Weights of a small GPT-style language model, trained from scratch on English Wikipedia: no biases in attention or MLP, 137M tokens.
Each number is 128 + 32 x the weight over its row's rms, rounded and kept within 0 to 255. Layers, rows and columns count from 0. The size above them is the row's rms in percent of the matrix's.

# layer 6 attention key, 128x128, rms 0.0438, rows 52-57, columns 0-127
size [ 97 100 102 109 107 102]
[[ 96 188 202 142 143 134 116  98  93 173 151 118 110 151 123 105 118 154 125  69 107  99  92 139 138 108 177 110 166 147 109 129  95 137 108 123 182 107 107  92 138 106 150  85 153 170 127 160  84 140 159 147 124  92 159 166 113 129  69 154 153 119 129 153 114 111 172 135 189  89 139 171 133 110 150 132 115  81 164 124 137 146 113 123 151 192 136 129  70 126 138  91 115 160 158 153 208 176 164  46 157 134 107 145 152  67 147 119 114 139 173 116 142 140 186 110 125  74 152 115 123  39 214 128 126 127 141 117]
 [126 183 104  98  67 133 131 119  98 132  96 111 118  90 117 134 130 159  86 127 192 203 113  80 112 129 126 130 154 127  94 183 115  88 132  83 175 112 152 162 124 151 136 173 131 104 141 114 146  93 183 163 139 125 175  78 111 208  99 173 110 140 126 110  32 114 179 138 121 117 132  69 229 133 119 188 128 144 163 104 133 140 108 135  94 100 114 174  96 132 116 100 148  96 111 125 133 156 108 138  71 158 105 168 117 100 132 102 165 191 171 141  99 132  97 141 125 113 113 112 156 150 103  85 107 105 171 117]
 [198  95 136 160 169 132 138  93 153  75 167 178 187 107 160 109 126 106 112 119 110 164  99 112 188  91 141 134 101 103 156 203 120 141 124 140 101  93 123 108 109  87 117 123 180 111 202 110 146 161 123  98 110 114 127  81 135 122 146 119 140 112  71 109 109 188 125 134  99 154 117  37 102 184 157 141 108 162 133 127 158 100  92 106 147 118 191 166  90 107 177 107  60  85 124 119  94 162 113 115 158  74 133 116  97 121 177 106  91 136 182 126 105 146 146 154  98 142 163 192 148 120 130 158 115 143 107  83]
 [ 86 173 111 103 133 131  64  51 110 120 181 149 174 109 119 181 153 139 116  92  73 120 150 115  68 114 144  85 133 191 139 141 130  84 116 142 177 127  59 148 106 109 129  96  70 138 156 133 139 131  97 144  80  61 131 138 142 100 149 158 134 125  90  87  68 100 154 150 150 146 202 147 137 162 137 106 107 126 164 177 160 102 114 107 152 114 139 121 159 100 184 151 130  87 131 123 133 162  61 143 121  80  87 124 146 153  89  76 143 164 122 111  96 155 100 151 133 157 179 139 132 163 147  76 156 156 133  71]
 [107 124  92 168 146 176 149 122 106  94  41 147 112 147 127 133 131 101  81 131 127 126  99 169 189 171 144 174 179  60  88  91  95 110  47  88 138 135 159 147 158 148 117  36 122  93 120 141  99 143  71 200  82 132 141 173 141 125 138 143 136 180  91 146  95 114 106  92 154 133 102 148 148 102 120 135 132 140 142 134 121 131 120  89 138 145  86 168 101 132 105 143  80 136 171 123 109 160 138 123 110  54 113 123 194  96 179  99 120 181 158  89 166 149  80 129 125 162 126 145 146 114  91 132  78 131 131 134]
 [121  92 184 104 113 136 107 208  74 135 167 122 175 103 135 134 141 166 121 130 121 138  97 122  95 123 167 149 160  97 123 128 130 156 140  74 119 139 134 141 125 180 161 116  78 154 152 184 134 127 141 126 174  93 113  93  82 183 160  80 223 128  84  93 150 118  81 131 155  89 130  70 143  97 134 102 110 132 119 112 114 177 122  88 168 115 109 119 121 100 168 127  87 140 135 161 155 143 137 198 121 168 142  80 130  62 116 131 147  84  59 148 101 109 150 175 105 123  85  88 128 151 173 103 180  71 117  95]]
# layer 6 attention query, 128x128, rms 0.0436, rows 53-57, columns 0-127
size [102 102 104 106 103]
[[175  87 130 132 173 114  65 144 147 149 170 172 134 127 122 149  73 144 111 153 130  99 137  94 108 155 161 133 162 134 100 112 155 124 148 131 111 108 129 154 107 179 135 167 109 117  96 183  35 146  88 174 101 151 111 125 153 139 165 141  96 146 108 145 158 168 117  44 110 156 143 114 131 126 146 139 165  98  93 139 168 162 153 116 133 137  99 123 136 145  85  97  85  88 134 176 135  98 104  86 104  82 119 115 122 100 216 116 208  96 120 103  65 120  69 136  44 143 168  91 127 156 138 174 164 135 122 101]
 [ 68 157 169 171  66 123  70  96  99 130 129 144 121 156 161 105  62 103 146 116 148 156 168  80 123 137 137 130 131 134 152 171 160 110 112  77 109 164 139 146  97 136  94  94 190 146 127 124  77 108  92 146 117 164 212 151 126 202  85  93 131  83 161 152 135 183 182 131 164 148  70 116 128 149 151 151 152 108 184 121 109 119 145 131 157 139 105 132 108 126  79 113 141 114 133 117 187 168 127 148 137 142 165 106 160 156 121  68 121  96 116 148  71 162 166  89 159 112 174  90  91 113 139 148 183 186 113 109]
 [140 144 167 149 122  98  90 157 128 126  61 141  97 123 157 100  63 137 112 105 121 137  72 102 127 158 101 125 104 127 197  78 158 122 177 107 117 138 120  99 108 138  67 168 171 107  97 164  56  20 160 149 128 117 130 124 148 102 125 142 152 141 145 114  82  98  97  98 145 104 128  75 176 122 124 165 127  85 175 137 119  93 186 114 109 107  84 127 109 103 150  97 102 184 109  71 147 119 132 151 155 121 144 170 157 204 178 171 116 123 173 116 151 108 106 145  90 154 102 101 113 150 107 101 183  97 119  95]
 [143 129 150 143 138 126 104  99  75 144 177 142 106 171 103 112  81 188  98 186 147 174  80 111 138 112 104 159 121 157 145 113 136  98 138 142  95 133 140 139 164 136  87 174 153 170 101  72 129 119 168 116 119  70 157 103 154 138 105 111 204  96 106  60 112 145 102 164 117 152 116  74 133  96 123  88 133 139 122 147 114 169 132 100 132 175 136  67 183 148 135 127  95  88 108 161 116 138  57 121 152 156  82 100 122  55 118 111 105 166 116 182 138  81 127  48 112 162 184 100 102 163 158 109 150  87 163 117]
 [114 122 122 119 163 125 111 105 100 153 112 179  68 144 103 134 118  96 164 149 120 133 148  78 142 123 131 107 166 186 116 139 126 214  99 181 132  94 122  81 145 123 186 107 107  86  93  74 206 138 179 152  92 164  58  94 152 125 112  91 138 150 124 165 177  94 150  98 160 121 188 161 129  98  98 141 129 145 180 154 147  74 113 245 123 166 142 176 137 131 130 142 114  93 156 103 104 117 125 120 158 127 133 147 123 180 163  87  99 139 140  92 161 142 157 150 110 126 135  95 129 159 152 150 186 106 117 149]]